Each number is 500 + 40 x the weight over the matrix's rms, rounded and kept within 0 to 999. Layers, rows and columns count from 0. Numbers have three digits each.

# down: layer 3 MLP down (transposed), 3072x768, rms 0.0266, rows 692-702, columns 0-127
# up: layer 3 MLP up, 3072x768, rms 0.0328, rows 693-702, columns 0-127
down692:514508512539526511512510535478526456527472489515490500472515505498498456469509431497457452504508513499547490518501506518462507496541452487500510487486537463538484492544519477521490496477500436547539483482507499512511474500513537521464505498510488518499533495489519467506506474497534537537484513559474539554483529513479412497550509492482497502540493509463497470524490501493497513505485
up693:488449497521504533481506459444483497484490501472491507499536478485481450466458471508482492475476484539548479487486492554486500510510485509484570481510485445486531509546538460481528550424497523548474485435490476525526483466543486502508495472498502499457537474496514501486492475471505492503502501546544497539524492502454458469455551532488487495560482500497503460493503517521489533522466
down693:523476457534549517505489515475518474501479490523537511462518512478512444448501455508465455506515519519540511536500499500453534495536447467489532495495543462506524533568532479501532532479522460541520459475526476520521499480506570509457484486515544505477507511483494494506492495479522530524499512528493564535521525533469442487521519505481510511514461530474497482535482503512484533520469
up694:490554495535548539517478517560555415497440446499631552471452498464467446458506463538533474474512534540473581480463509496483480526490471569483489531486466524583486525492520498472462547471498496536460470472527471532503514467510529480493540550579454543478471548529512529546487522464496493452516539468455478522513568581461476455508437479526603510519546538472475443493494530580496447529525
down694:410500550485494563468517509503527582535469527470547477430519461575484499499565469502489489526443472484453553467602527502482518455561482499521494517548522539455567467531507507456490408566541423519418546482408422581528546514483581458438487512474502512440497508487530490491499444466458547420540543563506422489457496514383522425520533519466490489521438421536537490473514507536511476508440
up695:456429454489501514530496536446530471456435479507504493533468429478553500505436550485501476521527498517500586424515502505480507513507481516499569515478477444509574477488469546588553493414455393506508492427559416528495492541495531546540560447522521542450575483515494475600432492458540478531481474529473518507468505458498513427514525476474565483489502457475467482432532454508452454551500
down695:501439449493496486501455541516530511517512478455552477480380567586494461572513531522499539435511521479446535459531523565516486517550508520518500537502468469426586491508454533511536487505436459492436430465499480509517465443515457481466450535543530488475455513515548471532591524533490520518541561471507497465539493525431490513520472423556509503440531492499517534503515507525462552534532
up696:524484508520508498506484419459509484485546487481443498495562623413528542465474500462486488499448512515451506549526476475489472506555450484479524459517472572471455510519495467489526529526516489511495474525543531452481491505537484536501490452478506453478596476466487544555502453459546505478395485565534523460489525548538462472458504491497463509408464512480557504471455493633530468461485
down696:532516489490451493584511492486521491490468462438540474508509515486469459531506495465513540417554480532501462496505542537548510481482470455474482488482543417469524466511475420414519516483401499472505398479449596522586502543543528478569478456521510476471539506495546453496468516554419408534506570447525475466500566477394525436514549558495487507478562503524556428538549520494520502621474
up697:501454498384493451495531535574447491509524463490518571482551575475514463442500459492449430494537467495483522593481516421509477530520504428521518523541533482440443475491544531549490488523402454506520482455539505410529546398473507442521489514491569495580521547483493514519453498457536521473475417518476526498499509466530481485564526420478469485535456475487496372491562479504513545443514
down697:490451477472558584463464530532555572495497520571547463544475534525485505488478496539544490492517539425438536495579567539524534457572576598537600497463514452531553522514492454512516508526561532580496496477474450544491490512578516610482492553511449542571463482464503462485472548530469519526464544527458497492534479548483520481479488499524524493520528537464518514540422508453483510483516
up698:463537559503538509538508469533525475514484534532508566487536481441471476362468454550495511407491517491469523570562427488488503443541487523500455562515484518499540514507537459529492596466518415533554503454532493507533556479583501469477565452479500493492529513525476481479549482471554536469567457473466448480540519559454483485520529498454442490501552449473436471516466551591525561538448
down698:510485521510478499509489473537467511428553485558461582460557527451478558530491482487548612536515488518476452477471469536552493524497466527502480429521487448484447572535484481512486560517453512414593506542513557511510532507476521454489446475458530530500433509509530500536503478527587431499471563508471505555485445470394468541528489467450471432483518533534496500478462544489509575491473
up699:509524556457577512555458446535512413546501525486381499489440520485495444496494466448537480514521480511379505537532440461542489487565480548587493431508489518455517490519484445537437526482505445482579563486577591509499474507503568513439544401534527445535543474556505428451428450479515492503553508504545478516561522513508489513518524487486465535459552463428419520508467476473488540513408
down699:564501551478417565514538484512480522544531430492501464525548509538528463466393510458515505481504471511557503475496456608564462538446528530512421557471533598599474495487532441546504455468509530537488430501474507517555554474519452523453505493509557538534485488501541484588450559520452554505460480499418461471451494517473468490461450515529529504496460521530573424507568456549487473565527
up700:455502431543405550577475531498529513543496434449502517498510481472504495499554432521440561497451494542528511557487505559481455605546548541458469460483505523473528530541445478463521572516506522493534428552447478445512465540491492527484471608463524561456480455535515469520503510464493555477480509521489503529483478465490507480497446486518487505531494530479530507512547489500504468506486
down700:545484552486537489494500541512470473464528576504520488488538534521528495456448481470546460503512494510486516468428464521504490478533429489487550501545495512509499463503483496524438436506506496470480467465608518490463517524498492448483478445464487459553525540509506521484453408504510466492504449514467514501473501549436567458475532554486475555515474511506440525439479505524469504496514
up701:475472491525546472509454506455516483525432487501570533438526528520479412457448490528460486465498538476564475522469493505468536510529439469520546531478492502512505508546552492542519524503461514571565424426475484463476486423552521499466486515479543483474501500479512462467492459517522491506460483537485539484475476535488480492541550509488503489493476491453479441526516463540504505506479
down701:497493505522521500521507511472537468515463488510515511456524491493490444481493457520462472478528521513534531525469510508456518465494447492522524494487527456518526542529507475526507515475483442530553443492529490529494474490536570530470511514498547500488507497473499475513452483494541517520492479536495537528480531507473436492528516495472508517540472498483495485516493481504510501516465
up702:447455538510550511459482553493536483524489494522494461481523467472511505517442501536521469498485579499529514571511490534427538524457527454529507495547527479503480527467571455604558535526511419501462463474515409479601522473529508526549498509492488491505536535466518513558470477490511534521504500581429483491462505584455439450504564445515478492490429553526451510525509510449401504536499
down702:485502525489510486519563534510514500473505516404535499407503469493523469519508470452500539476545501507556483490436439501541500472473524484511452447483516539432487464469420485426503522488461469482527502507480509463538531436517492585506566483483500491460502441558489503527477452528490483479519512503484514444435455491435502492449509439529487514479612473416517482512500486480455512573529